Weights of a small transformer language model.
Training: a variant of SOAP for these matrices, 832M tokens, 3172 steps.
Each number is 200 + 20 x the weight over the matrix's rms, rounded and kept within 0 to 999. Layers, rows and columns count from 0.

# layer 9 MLP up, 1536x384, rms 0.129, rows 1322-1340, columns 0-191
202,196,223,181,165,233,202,189,207,228,181,190,185,205,189,198,195,199,178,202,182,215,195,199,169,182,238,196,173,183,206,165,148,210,168,184,171,187,253,178,182,204,218,232,187,216,220,183,190,227,225,162,227,226,187,195,218,198,173,188,226,171,200,164,186,212,192,161,180,232,205,170,212,202,214,178,226,195,184,206,224,192,218,203,200,273,190,212,227,178,205,181,166,185,194,198,229,222,232,172,218,193,206,179,167,159,215,186,203,185,187,193,203,195,188,200,186,179,214,170,217,193,182,199,184,193,209,231,209,187,202,201,198,237,203,206,168,200,214,234,216,199,206,206,194,162,183,172,197,245,213,211,219,222,200,192,193,183,228,248,212,182,205,156,236,187,210,198,205,188,187,181,178,199,231,182,222,193,192,230,212,213,193,178,184,216,199,226,192,185,211,196
210,184,217,164,213,218,171,222,194,203,191,214,217,199,219,177,248,225,237,204,199,221,198,170,233,190,195,198,189,171,183,208,216,175,181,207,185,198,227,189,228,206,174,209,229,181,185,197,152,223,199,189,212,226,196,215,188,197,230,185,202,166,152,191,169,183,189,235,227,170,174,224,184,221,217,190,172,181,168,218,162,192,201,240,203,179,220,185,155,173,189,172,171,154,223,207,223,213,237,202,185,196,162,189,227,239,210,184,206,198,197,192,191,239,216,194,224,200,215,204,201,169,207,207,219,194,206,175,211,217,192,183,204,187,182,203,241,218,195,163,182,216,211,222,243,177,192,201,195,178,178,228,169,197,189,181,220,222,180,193,188,205,228,225,219,232,194,200,208,206,189,221,206,199,198,225,212,216,196,222,201,226,169,205,201,195,191,233,196,160,222,166
204,184,179,194,225,182,201,211,215,216,198,162,216,215,221,200,166,194,221,217,168,153,191,201,192,198,198,217,204,224,193,200,188,197,204,233,220,232,203,212,204,146,220,190,192,192,221,209,177,189,187,236,200,210,179,205,236,186,205,205,193,191,217,210,214,210,208,181,197,226,196,232,205,211,185,203,194,182,199,197,213,183,202,224,164,212,219,194,204,235,168,231,183,194,206,185,195,239,199,165,207,202,178,202,204,195,187,190,160,182,171,154,215,202,175,201,166,237,179,196,182,194,201,161,186,207,233,200,204,211,225,196,201,216,176,181,236,218,195,227,201,201,169,227,200,230,202,217,184,171,203,209,208,240,180,231,217,183,195,215,185,211,222,186,233,206,208,204,179,231,178,204,204,152,245,232,198,174,182,190,191,191,224,193,186,219,195,175,196,209,180,212
197,240,215,215,143,206,190,210,214,197,206,169,190,192,192,226,197,230,187,186,238,211,196,176,191,184,197,161,202,164,225,188,228,186,183,183,183,210,200,201,204,203,184,218,208,195,207,191,217,202,221,164,230,201,200,243,226,203,188,189,189,188,208,136,223,215,172,207,219,232,185,200,210,208,197,210,219,202,198,197,220,224,191,174,207,213,225,169,201,215,194,201,207,182,212,206,177,189,186,213,188,171,203,215,189,160,202,185,191,214,187,209,201,214,218,201,207,221,222,202,214,183,186,178,202,209,232,221,212,170,168,217,203,189,219,197,217,208,196,191,198,217,207,213,222,197,203,215,239,216,204,161,225,215,176,193,189,180,224,218,200,160,199,176,194,219,230,174,184,239,209,192,190,159,229,213,200,204,188,174,197,210,179,226,202,169,199,191,222,198,179,222
184,158,157,205,167,170,156,178,232,201,220,206,176,184,183,180,213,191,197,231,191,223,217,214,224,194,220,218,226,204,165,192,210,220,233,164,204,212,208,211,191,207,208,187,196,196,194,176,203,219,184,215,207,198,175,193,184,188,178,199,205,192,203,178,158,251,148,212,221,189,177,208,172,213,235,251,220,185,212,208,179,183,216,220,248,224,214,236,198,231,195,241,200,223,219,179,203,232,180,189,205,231,206,194,236,155,224,173,219,230,201,194,176,172,243,169,185,204,219,231,201,163,200,230,181,177,206,183,182,222,211,194,207,175,229,195,237,189,226,217,173,157,160,196,231,195,201,196,183,190,178,197,220,190,201,200,190,206,232,234,196,183,220,185,205,201,223,208,191,205,204,172,194,223,187,224,239,227,228,187,190,219,154,195,198,197,207,175,156,228,189,204
193,228,208,181,221,200,229,203,184,206,210,200,201,207,179,233,178,200,229,201,189,179,187,188,205,171,198,219,182,196,188,205,191,179,195,198,211,234,203,185,207,186,195,198,190,193,226,190,195,176,195,202,175,213,164,211,196,203,202,197,189,193,219,223,211,207,204,206,204,161,181,188,212,190,206,209,188,199,216,189,165,200,201,209,185,175,211,209,204,199,224,184,217,171,189,174,211,203,213,208,212,201,231,210,222,175,228,246,182,184,204,173,192,227,186,177,225,217,224,194,175,185,210,233,197,219,207,182,187,148,203,175,191,204,208,180,181,206,185,193,158,200,179,178,188,217,217,197,199,221,182,192,194,192,205,185,174,220,210,187,224,190,195,205,188,213,210,199,177,188,199,255,192,186,225,181,210,211,187,175,183,231,202,230,217,202,210,174,220,208,213,220
181,210,210,224,199,224,215,193,200,231,188,193,181,210,198,188,159,218,197,205,218,230,225,170,175,184,201,203,171,182,177,183,193,160,215,206,229,207,194,196,181,217,200,188,180,203,190,190,222,166,196,209,203,185,180,166,212,186,212,199,209,202,183,162,204,189,192,179,170,211,195,164,183,210,200,189,195,184,171,233,191,185,180,214,176,239,179,194,168,191,153,196,185,225,173,243,202,208,201,189,202,205,203,190,214,181,202,209,202,200,205,225,203,193,169,181,200,201,210,203,184,204,227,233,196,177,203,173,199,211,228,200,185,174,199,191,208,196,185,208,206,184,216,255,246,191,184,192,176,245,219,183,213,178,189,200,193,201,184,189,165,211,177,176,188,212,199,173,204,208,205,199,167,216,169,180,221,195,199,203,198,175,209,157,212,223,195,189,176,205,189,252
191,200,211,204,202,191,208,188,168,235,206,165,216,179,185,221,159,187,195,207,223,206,205,205,204,168,195,224,212,218,222,184,197,174,182,186,171,200,192,212,215,186,168,203,191,198,239,193,211,199,246,209,213,215,168,179,217,182,190,186,198,162,230,243,224,217,185,190,155,193,239,192,182,227,224,214,167,199,196,214,205,213,249,190,183,212,193,187,217,210,190,187,190,215,205,184,169,185,180,220,184,226,219,189,206,184,178,206,173,208,199,219,253,192,220,277,223,212,232,208,200,222,185,195,196,187,201,191,210,198,198,185,219,216,197,192,180,178,192,220,247,178,183,198,174,249,214,213,182,202,213,170,234,187,209,225,189,195,200,202,182,233,194,207,170,217,219,234,195,195,189,172,212,211,188,215,187,177,193,190,192,224,198,197,222,227,194,192,160,200,200,192
214,251,203,237,199,174,212,193,188,165,199,182,185,204,250,176,206,190,178,189,200,171,219,177,188,186,203,180,198,166,228,199,178,194,179,179,219,229,232,191,212,215,184,227,189,227,228,189,210,208,180,232,207,182,143,227,234,197,181,216,214,151,193,193,207,200,175,200,190,211,194,183,234,179,194,215,198,216,208,210,173,187,208,185,201,212,222,235,192,215,181,229,189,197,176,207,178,192,199,198,185,207,184,204,208,222,200,154,202,205,202,189,188,252,220,202,244,207,202,188,172,165,238,199,201,198,202,198,158,168,220,197,197,193,244,202,214,230,173,164,209,204,202,225,195,207,211,197,203,215,168,208,190,188,220,187,203,205,213,202,220,154,194,209,207,206,206,193,228,215,217,194,190,191,162,232,202,173,189,199,209,190,172,183,188,203,208,195,210,176,183,214
211,236,238,197,190,175,210,203,207,223,191,170,180,192,217,211,177,175,256,210,197,205,199,204,221,184,176,185,182,182,187,195,214,227,196,207,180,188,192,225,245,223,218,210,186,218,235,209,187,222,188,203,224,184,196,209,230,204,212,234,194,202,180,176,224,176,211,211,221,181,177,224,213,174,194,187,166,146,198,205,191,204,180,193,181,172,171,191,200,209,196,191,203,216,173,191,188,199,224,182,219,166,200,207,235,172,220,189,206,228,162,215,227,203,198,218,186,225,222,231,202,197,184,184,231,196,207,197,197,221,200,188,231,169,188,221,223,186,196,205,230,183,194,245,209,233,193,191,192,225,200,236,172,213,194,216,220,212,225,215,174,200,194,168,195,190,192,190,233,218,164,174,236,225,197,168,187,218,204,193,221,212,184,195,208,225,209,190,206,192,180,187
181,210,182,214,249,190,179,187,185,171,190,201,172,216,202,183,191,232,180,242,213,221,209,181,213,212,180,224,226,201,211,201,220,181,230,213,199,218,184,237,247,183,179,183,203,211,197,197,203,231,184,243,203,178,203,164,168,185,173,181,184,184,220,236,233,208,199,193,210,209,163,194,182,196,182,207,222,184,205,212,181,200,212,155,204,206,209,219,191,193,200,184,200,181,205,168,237,202,177,206,234,193,193,165,217,192,215,180,199,213,221,214,191,157,209,176,197,219,176,188,192,176,227,197,215,190,227,196,220,221,215,197,190,172,241,180,167,208,206,201,204,191,196,208,191,204,205,216,208,239,194,190,196,213,191,232,184,205,226,181,183,187,193,193,187,184,203,169,234,222,174,213,248,203,214,238,197,217,180,211,222,201,162,176,196,170,210,195,163,204,203,224
192,196,192,221,214,199,218,225,222,202,201,175,216,222,202,182,213,231,191,181,252,207,216,168,204,198,175,237,190,201,224,155,196,201,224,168,197,197,251,227,186,191,191,235,171,166,241,183,228,179,182,212,174,188,208,153,207,222,154,212,215,214,175,218,190,181,188,179,167,224,180,207,223,258,215,168,205,241,256,222,222,197,203,213,181,208,208,202,228,219,184,208,192,178,195,186,155,197,184,217,187,216,200,211,148,152,206,206,220,186,215,226,187,215,194,187,215,207,224,205,205,215,212,196,182,217,198,176,222,214,220,227,180,183,161,215,165,171,201,196,192,188,202,187,178,219,177,211,197,210,207,204,233,215,204,206,170,203,161,204,199,189,215,187,211,202,141,169,215,189,189,174,200,203,203,202,163,203,216,192,174,169,209,185,216,211,197,202,162,206,193,235
183,193,224,211,212,188,181,225,203,187,185,183,216,192,233,217,187,209,196,211,189,189,191,234,218,205,193,175,224,215,238,212,180,186,208,196,221,183,208,236,194,216,202,203,180,205,196,140,170,187,202,216,202,207,193,202,196,226,209,216,210,215,173,174,191,206,208,200,190,221,238,199,172,229,218,203,160,205,201,242,221,215,208,192,223,175,209,214,165,218,212,219,206,174,203,189,193,208,200,174,223,213,199,201,205,209,169,180,203,181,219,183,200,196,181,205,205,196,204,213,200,205,217,225,181,174,202,222,206,183,222,196,200,199,214,197,179,181,213,232,180,185,170,212,192,197,232,175,175,233,192,181,186,174,222,211,224,230,204,192,193,217,181,204,208,201,176,218,212,211,194,183,177,208,216,209,194,201,181,208,208,210,183,169,186,186,182,223,224,167,193,162
223,244,214,202,231,160,167,198,223,164,191,215,229,192,191,226,166,190,211,193,179,198,200,168,157,209,187,193,183,168,211,175,241,201,198,204,210,198,184,174,224,208,231,192,205,222,199,164,202,221,206,212,183,207,203,216,218,219,214,199,189,212,197,212,179,217,213,176,193,174,220,191,190,167,215,199,190,179,226,219,207,201,179,198,184,201,163,230,221,195,172,243,203,236,180,177,195,182,245,196,193,219,216,184,187,188,220,191,168,235,193,204,202,202,189,210,181,191,184,211,204,203,215,200,204,223,195,186,226,204,181,204,218,186,222,225,180,185,195,219,169,228,186,200,211,212,191,239,220,204,207,179,186,188,220,220,166,199,142,201,225,212,192,219,211,227,212,192,188,209,212,189,231,217,202,161,191,178,198,235,226,180,201,214,219,210,202,199,182,186,208,224
215,201,185,168,164,221,188,176,200,185,189,214,211,186,219,189,206,179,191,203,232,204,205,196,229,241,222,233,183,202,239,197,190,227,195,178,189,191,206,219,160,183,237,200,161,164,199,195,186,237,224,218,187,201,217,217,185,216,223,198,210,198,190,185,206,206,163,114,187,225,180,198,196,205,168,214,212,175,195,196,189,197,153,210,213,195,240,179,190,250,180,218,219,180,185,208,219,192,202,201,213,215,191,206,179,210,200,201,179,210,199,173,228,217,227,157,236,196,173,218,194,155,200,206,168,225,186,208,205,217,202,175,211,207,229,237,180,194,190,170,197,171,176,204,184,187,228,186,198,178,225,204,184,185,200,236,193,185,183,201,211,213,216,199,241,213,151,210,171,205,182,166,210,207,221,195,184,199,191,196,231,203,185,203,197,216,190,194,195,201,174,201
211,165,199,216,188,179,154,198,216,178,181,189,217,221,205,223,189,235,193,180,205,208,186,174,213,217,189,198,229,182,223,150,213,191,180,195,241,216,183,209,158,155,223,217,221,200,182,199,185,159,231,196,231,184,219,161,171,168,191,216,196,188,193,217,210,197,180,180,194,196,173,209,218,221,203,199,200,192,207,183,217,186,195,208,235,202,198,213,175,193,188,192,252,157,222,211,202,204,186,220,208,167,219,211,201,214,205,191,196,211,214,203,184,188,194,210,216,204,237,165,195,194,203,202,222,219,188,207,196,177,198,195,185,208,240,206,214,193,196,198,202,191,173,208,216,209,237,177,156,176,180,209,201,218,199,201,205,256,184,172,177,218,213,208,201,189,189,210,188,256,142,199,194,209,188,189,184,225,193,198,190,237,232,222,169,171,218,180,191,204,203,177
222,179,217,173,204,172,192,186,187,241,245,209,219,175,205,177,210,220,206,219,211,184,192,224,211,218,236,179,198,192,200,194,198,178,211,210,217,144,197,223,200,219,195,223,226,218,197,197,186,208,167,198,166,187,219,176,198,165,199,187,182,198,236,197,183,220,196,193,210,186,199,234,229,183,206,224,222,182,165,219,179,175,184,200,205,204,168,199,199,205,199,239,225,225,205,217,237,175,230,143,222,215,209,238,200,223,160,187,155,215,214,217,202,167,239,194,200,210,259,185,195,190,193,222,199,149,206,169,154,183,169,197,214,175,225,226,218,234,190,212,228,205,179,193,235,174,228,179,206,194,250,214,226,231,199,235,238,200,244,224,182,209,204,232,211,176,166,183,175,154,209,171,211,162,157,184,196,197,200,204,201,194,202,182,196,183,209,201,218,198,192,203
203,204,200,199,214,203,198,226,179,199,184,181,175,258,202,220,168,190,198,216,222,180,191,233,176,197,201,174,206,191,192,189,220,218,188,194,191,223,201,218,218,233,213,193,187,213,220,228,170,166,209,203,235,256,206,223,189,185,182,206,183,198,179,181,218,219,186,190,220,161,226,201,204,196,189,240,173,175,205,189,204,235,253,178,212,224,221,194,193,208,174,202,163,236,205,201,202,206,200,209,216,208,218,224,213,207,194,218,189,207,192,209,237,223,187,218,181,213,193,194,234,192,192,224,246,201,185,222,201,196,181,196,214,222,210,198,208,192,237,195,176,193,199,199,188,184,215,218,214,208,179,196,231,210,206,191,195,195,160,170,205,196,211,266,168,160,187,211,182,237,192,205,234,205,178,178,236,216,154,204,235,192,225,196,202,208,233,214,211,189,182,202
224,183,166,220,242,192,175,180,218,224,180,200,223,158,212,192,201,224,199,197,210,219,189,192,196,251,205,189,196,217,186,217,219,173,218,189,228,253,231,199,209,186,191,188,227,174,206,213,198,210,184,219,225,246,210,198,225,223,187,182,196,185,220,164,190,211,183,176,209,233,177,180,183,142,187,192,191,162,200,214,232,227,218,185,225,182,229,192,220,195,205,211,205,191,214,204,235,206,191,227,215,209,227,169,188,190,217,236,180,201,227,188,156,188,211,194,176,189,205,190,187,205,208,172,182,190,230,193,183,179,213,193,207,215,174,176,198,147,211,206,208,195,216,193,212,216,231,242,192,199,205,225,151,191,182,247,191,184,198,210,220,206,204,216,204,225,184,192,246,207,195,231,199,177,179,212,215,214,211,218,247,209,184,209,210,213,234,191,199,202,201,183
# layer 9 MLP down (transposed), 1536x384, rms 0.107, rows 1322-1339, columns 0-191
182,198,200,215,213,180,162,231,220,196,201,196,197,224,193,204,190,151,224,194,155,181,184,210,212,180,240,204,225,185,237,215,224,196,178,185,202,194,216,218,215,208,157,160,235,178,183,201,178,196,197,189,152,206,214,210,213,205,164,179,180,228,211,173,197,161,170,249,176,171,164,232,225,214,187,213,211,208,190,233,204,185,209,201,182,217,197,218,188,174,198,221,214,244,206,236,181,220,196,224,224,211,208,198,182,237,187,161,215,178,204,171,207,184,199,186,164,206,208,215,203,241,174,198,227,196,201,182,215,220,188,166,212,164,205,230,186,238,247,198,146,184,205,192,190,195,185,216,179,194,215,193,206,243,208,182,181,204,184,230,221,219,244,223,232,205,156,183,201,186,168,183,198,186,224,193,195,220,191,202,167,204,160,204,221,178,190,196,170,209,182,191
206,207,232,200,240,209,194,190,189,219,180,217,202,205,186,228,211,200,199,234,206,165,180,199,156,217,191,192,187,188,191,189,192,227,213,154,176,161,210,170,203,216,244,193,196,187,197,196,246,179,222,210,197,196,207,182,242,234,185,204,193,231,152,216,203,212,200,213,207,182,184,200,207,213,190,217,178,233,222,192,237,235,184,172,211,198,191,221,196,209,181,178,209,204,197,167,195,216,180,203,182,208,219,206,215,235,187,178,203,194,178,195,189,201,206,200,205,172,206,193,184,197,217,221,177,189,216,196,188,199,196,213,215,251,180,182,195,173,219,168,216,190,214,202,218,159,192,218,176,188,212,210,194,196,239,202,183,196,199,179,215,190,183,180,176,239,183,190,177,207,213,173,177,176,258,166,207,193,228,205,191,178,221,205,211,163,225,200,197,228,178,207
198,195,181,197,188,166,186,187,201,188,222,165,236,175,227,234,196,232,175,160,228,199,197,151,192,199,186,202,174,162,184,179,194,215,188,216,217,189,191,161,215,169,221,207,195,206,186,187,216,211,213,185,236,197,220,231,164,235,250,196,201,193,203,173,197,205,231,228,184,224,182,230,241,202,183,188,206,184,215,206,158,179,200,206,200,209,210,175,204,200,196,223,236,176,187,195,221,200,193,213,210,171,200,185,190,208,177,211,194,233,170,213,197,234,220,219,173,191,212,188,215,225,219,189,184,197,178,243,202,200,214,220,200,196,181,208,198,193,166,191,196,214,190,213,203,221,205,205,201,222,207,161,194,209,175,192,162,186,184,204,227,202,188,182,175,180,209,219,204,167,184,212,190,202,234,213,226,144,172,200,160,208,201,182,236,187,186,183,194,192,218,242
220,214,171,216,208,195,213,195,202,212,237,176,186,229,236,176,191,202,221,191,181,225,194,139,200,184,230,181,210,212,205,239,217,166,190,205,190,202,192,212,190,191,198,192,205,208,235,221,186,204,215,231,183,196,168,190,226,205,190,219,195,215,203,200,221,172,174,187,213,194,215,204,213,208,227,176,159,216,201,228,180,197,159,170,206,193,196,211,184,171,207,197,203,190,212,199,215,225,216,152,206,162,229,200,190,207,213,221,204,216,178,191,202,201,216,206,242,236,180,201,228,166,171,218,188,212,220,212,196,196,182,171,194,187,240,221,198,216,203,211,189,227,169,193,195,168,200,202,209,226,191,169,180,178,182,176,223,172,195,211,194,189,219,208,213,245,191,211,178,189,199,239,168,209,178,213,233,190,207,198,181,184,181,188,170,154,255,188,225,174,215,196
175,232,194,190,188,211,212,222,207,205,191,232,236,203,178,233,181,228,175,194,221,204,215,213,220,201,219,175,201,203,215,179,200,196,239,176,194,205,214,228,174,194,160,193,218,204,178,204,210,182,210,214,224,195,220,209,222,176,182,221,202,205,211,210,194,185,210,198,178,184,225,187,190,206,191,203,209,184,183,215,195,188,198,205,181,163,187,173,208,191,214,207,179,178,227,220,242,223,173,197,204,198,164,194,196,197,169,204,206,217,190,250,207,174,211,188,211,209,176,209,174,190,227,202,210,202,200,164,195,222,194,200,211,218,186,213,214,213,205,168,199,215,213,219,153,233,188,155,207,230,228,244,208,177,225,201,191,146,184,168,183,201,195,137,228,198,228,228,121,202,170,187,222,198,216,208,183,201,214,204,199,139,173,191,204,193,221,176,208,207,177,209
182,214,191,195,192,165,181,214,199,199,187,185,200,183,214,197,188,168,202,186,223,213,190,210,189,199,187,208,208,219,205,179,196,172,230,189,210,202,212,212,215,239,240,197,191,198,200,180,194,185,173,179,169,171,192,176,218,209,206,196,189,238,215,203,221,173,219,224,173,199,187,240,171,219,227,210,192,174,189,186,220,202,176,224,239,210,209,187,169,191,197,221,201,177,199,211,224,223,223,205,200,195,186,184,198,196,180,185,152,176,200,180,187,208,209,202,175,200,193,219,165,215,231,205,202,223,216,232,204,199,213,197,206,218,240,205,224,202,187,232,214,206,201,191,199,200,196,171,199,207,198,213,171,218,190,168,229,202,191,218,168,173,225,222,183,193,219,199,221,200,190,177,228,250,176,203,174,181,241,225,189,211,170,197,238,221,208,219,217,183,197,199
204,201,193,194,191,222,200,205,217,163,182,180,188,215,200,209,177,231,211,203,214,200,218,190,220,201,206,183,222,185,230,199,239,194,168,205,207,204,200,200,184,199,238,193,212,154,205,203,240,213,217,216,186,198,205,205,208,207,157,199,185,173,180,199,205,229,223,201,176,218,200,236,207,209,200,218,238,171,181,167,199,181,209,221,212,206,237,199,205,212,175,210,237,226,221,203,188,181,187,197,238,215,203,195,216,187,219,184,197,198,181,192,214,170,200,214,205,171,224,238,208,194,164,185,163,203,173,221,209,193,150,242,146,207,171,173,212,220,184,202,221,198,200,200,205,218,226,223,210,184,172,211,226,210,199,213,195,195,196,186,209,217,220,211,192,212,208,191,196,208,212,189,232,224,193,220,181,239,185,171,203,213,200,202,223,236,202,224,206,174,172,182
211,163,219,200,177,206,217,211,223,192,188,231,177,224,179,217,203,217,162,184,176,168,191,190,222,216,207,214,211,200,207,206,159,196,170,192,215,194,205,182,203,208,203,218,207,167,230,204,194,214,182,206,186,172,219,196,202,208,187,191,216,182,186,176,189,214,241,208,176,229,187,211,201,199,203,181,220,207,186,214,186,172,174,218,180,172,208,200,201,222,187,188,233,221,193,199,197,225,196,195,185,201,196,167,187,219,230,177,229,205,175,203,198,203,234,214,205,197,196,192,180,194,203,157,195,239,167,215,182,203,167,183,218,198,200,156,193,186,174,181,189,220,202,215,197,223,232,207,211,160,193,159,191,214,186,193,224,212,188,230,190,175,175,199,186,204,186,194,175,199,208,240,208,164,225,181,219,174,196,201,188,182,180,188,178,232,206,228,233,214,176,217
194,186,179,216,217,209,213,197,199,199,214,221,182,199,193,210,219,239,206,181,222,227,193,186,226,211,182,241,204,202,234,184,233,207,218,197,187,172,190,218,214,175,231,201,210,242,158,191,176,197,203,214,195,195,195,188,192,222,210,172,239,198,225,198,217,174,202,189,180,179,197,204,190,201,200,225,214,231,225,185,191,181,216,212,186,175,179,186,160,198,211,167,221,206,213,229,180,213,191,244,210,191,164,195,201,223,203,167,206,198,209,192,210,187,191,164,214,188,208,190,204,180,199,178,199,208,207,193,219,210,176,278,209,212,190,223,222,186,222,209,220,203,205,205,217,169,202,158,200,208,177,221,217,223,206,201,205,199,218,224,232,201,193,202,188,190,177,165,201,214,220,184,195,214,166,214,244,238,200,220,174,205,204,188,210,191,186,229,179,209,220,203
219,185,177,210,166,234,197,178,203,178,195,221,206,201,197,216,221,192,211,201,238,200,221,233,186,192,208,185,218,222,217,207,212,207,209,136,187,200,213,160,185,210,173,227,168,168,195,201,215,230,215,190,177,214,185,200,209,207,181,183,212,218,184,215,190,223,201,231,228,180,219,194,229,234,169,190,198,218,211,169,182,209,220,189,253,276,212,189,212,179,208,203,157,198,212,178,211,172,170,190,191,215,197,206,198,225,212,203,242,212,208,185,186,214,230,188,240,210,192,199,189,203,176,180,209,175,195,186,208,203,186,217,166,200,208,178,219,193,211,178,180,213,211,161,198,214,237,216,183,224,185,213,199,198,177,194,173,202,187,241,201,177,178,194,229,196,187,227,192,230,184,213,160,227,232,232,198,216,200,228,177,201,229,188,178,197,202,198,190,201,217,197
203,191,222,212,200,173,185,184,236,216,194,189,176,174,210,226,203,184,184,212,167,162,179,193,191,239,183,218,186,189,162,187,204,247,200,204,204,188,194,223,209,253,180,209,225,172,191,194,175,204,187,183,202,173,223,206,205,174,218,225,195,202,203,224,204,222,183,231,203,199,190,230,204,166,230,199,178,199,176,207,191,184,221,188,230,165,178,167,156,221,203,171,181,191,206,154,185,220,191,214,164,172,188,184,195,225,237,193,199,212,206,203,206,225,188,196,207,203,196,189,207,158,200,221,166,175,205,205,215,226,186,217,180,195,201,211,207,187,215,210,237,221,166,258,207,214,189,200,207,249,203,200,191,216,192,216,215,205,230,198,172,226,212,182,177,214,201,196,190,222,182,192,193,221,177,186,219,203,185,209,188,206,182,215,217,253,227,224,182,196,192,194
172,173,197,229,221,208,221,191,209,169,199,221,227,211,221,194,231,213,175,195,189,192,198,205,214,229,238,188,195,168,225,213,199,211,174,210,203,168,207,206,227,184,221,142,201,201,168,168,196,198,189,189,241,200,207,200,249,228,239,245,158,182,172,222,180,177,206,182,203,236,204,260,230,205,185,191,228,197,178,185,210,169,210,161,201,207,212,187,222,213,173,169,212,212,192,191,241,188,205,214,168,173,192,173,197,218,210,232,215,229,211,214,187,184,183,203,209,182,208,194,171,172,190,177,235,168,232,238,190,212,187,171,235,215,196,200,230,227,216,198,206,186,200,221,176,177,216,248,257,216,187,187,202,184,218,216,206,192,182,176,185,241,229,194,213,178,202,173,213,169,215,221,175,179,192,219,184,180,175,181,203,229,184,197,224,192,195,212,189,205,175,183
220,174,202,195,202,174,210,224,164,198,230,160,236,233,199,195,204,215,238,216,182,174,193,201,202,183,163,159,189,200,215,207,190,216,186,217,218,188,225,210,216,216,219,193,181,183,202,171,216,169,189,192,172,240,183,189,166,200,169,192,208,177,172,155,197,180,198,192,181,193,213,196,205,196,195,183,211,195,213,205,168,184,186,197,188,187,207,205,167,197,214,180,167,196,228,197,189,220,183,210,226,195,209,201,179,211,203,175,193,187,211,188,214,178,225,231,149,179,229,209,226,195,169,232,188,212,202,215,200,184,221,207,191,194,200,206,189,203,168,187,156,196,201,175,231,203,192,207,205,231,201,229,194,163,215,183,210,191,203,224,203,185,236,211,211,201,195,192,143,197,170,243,208,174,175,174,188,199,179,168,203,182,211,215,189,180,182,207,214,237,200,163
176,186,185,171,181,222,222,213,183,169,178,166,228,204,263,205,228,208,185,235,214,210,190,201,195,208,174,209,209,193,170,221,166,203,223,205,213,184,210,205,167,209,147,209,203,192,163,185,220,179,193,191,218,179,192,204,199,209,222,202,191,187,204,227,165,164,184,180,194,226,209,199,181,189,200,222,185,220,195,196,199,174,225,196,205,197,232,239,183,198,190,209,194,197,200,232,181,210,165,209,191,229,195,181,143,197,200,248,198,185,203,208,203,190,212,231,203,197,227,182,171,200,215,187,224,220,214,213,175,178,194,190,229,219,174,188,173,218,159,163,193,170,171,195,192,181,222,204,176,167,176,208,199,192,213,228,176,186,193,220,199,189,183,216,204,186,222,184,184,184,191,183,176,209,207,220,186,196,193,239,219,161,216,162,195,181,187,184,213,214,199,162
222,193,220,192,217,210,196,224,199,233,196,224,228,213,218,207,200,180,197,211,227,192,162,216,166,232,181,207,163,200,200,190,202,211,216,215,198,186,168,270,196,230,223,188,175,192,171,241,213,203,194,193,180,189,157,202,188,208,175,221,200,207,184,166,199,208,195,213,187,202,226,229,251,235,211,151,208,198,208,206,219,190,188,178,202,212,206,205,206,185,226,200,220,236,167,181,175,221,218,177,217,181,164,191,180,187,203,183,183,194,192,210,246,244,198,234,216,201,191,196,204,193,201,184,175,202,187,173,177,220,217,194,162,208,204,189,188,191,238,209,175,177,169,211,230,191,176,207,180,210,206,171,198,175,216,201,185,228,223,184,180,236,173,197,145,198,238,184,211,213,238,162,215,164,227,238,212,210,173,177,193,199,208,191,183,209,218,213,227,191,204,190
203,196,181,160,198,249,170,187,215,194,208,230,222,225,192,230,216,233,206,200,197,204,211,198,161,174,222,187,204,194,174,195,182,208,189,201,186,187,184,203,217,195,184,227,229,189,226,202,208,183,204,184,261,196,181,187,181,214,199,169,176,189,213,196,203,208,217,202,203,187,192,209,194,204,201,226,203,197,222,156,188,242,160,211,220,216,203,205,208,212,204,230,177,201,207,186,186,183,196,194,197,230,216,188,204,241,171,212,189,191,194,228,182,193,189,202,192,164,189,185,201,181,201,197,186,229,205,181,194,203,220,211,182,184,224,172,205,245,207,210,172,217,211,209,176,231,181,219,197,182,198,195,197,191,235,172,201,185,186,181,188,220,191,198,214,198,192,184,200,203,193,212,229,190,212,187,196,219,181,205,209,177,165,194,183,196,175,223,215,168,248,206
211,207,194,191,229,216,231,217,210,194,189,212,163,209,183,186,209,207,202,213,194,202,209,186,191,187,198,163,196,202,191,199,183,184,194,197,201,177,182,183,208,217,211,201,212,216,189,194,189,206,231,226,173,226,188,215,235,165,208,208,183,240,213,211,180,218,194,204,193,229,265,187,185,224,196,213,173,188,195,166,149,208,216,224,221,190,190,198,192,189,178,182,184,174,212,233,196,216,195,177,195,220,177,169,171,152,209,235,225,235,179,192,203,194,224,241,213,184,214,204,180,182,196,217,219,163,230,202,187,225,191,208,212,173,193,174,198,161,166,192,178,247,224,208,231,174,204,192,217,200,171,200,236,186,188,207,202,186,227,176,211,179,195,199,200,218,200,249,207,201,189,206,212,169,217,180,186,179,158,198,164,204,217,189,162,208,200,197,186,239,219,162
210,194,173,237,182,204,208,194,233,196,189,237,235,198,207,178,203,152,218,187,233,204,185,171,196,185,186,187,207,203,145,210,186,222,220,208,235,178,220,194,160,176,183,217,218,201,192,188,213,181,172,244,201,188,190,171,205,202,178,222,197,190,230,196,167,182,218,171,198,174,210,221,197,183,192,209,205,174,261,209,200,217,190,192,211,209,183,191,238,223,186,202,208,162,228,213,184,179,216,179,196,224,200,208,164,224,207,244,197,204,182,182,169,187,229,185,181,170,221,198,222,221,196,200,164,178,243,186,192,179,219,172,201,170,203,199,165,193,172,221,201,194,210,189,193,182,215,218,183,196,200,193,189,198,208,190,193,196,185,188,222,236,184,186,193,197,231,190,227,190,202,256,203,213,228,191,210,256,226,176,236,187,178,198,230,192,172,204,219,201,234,165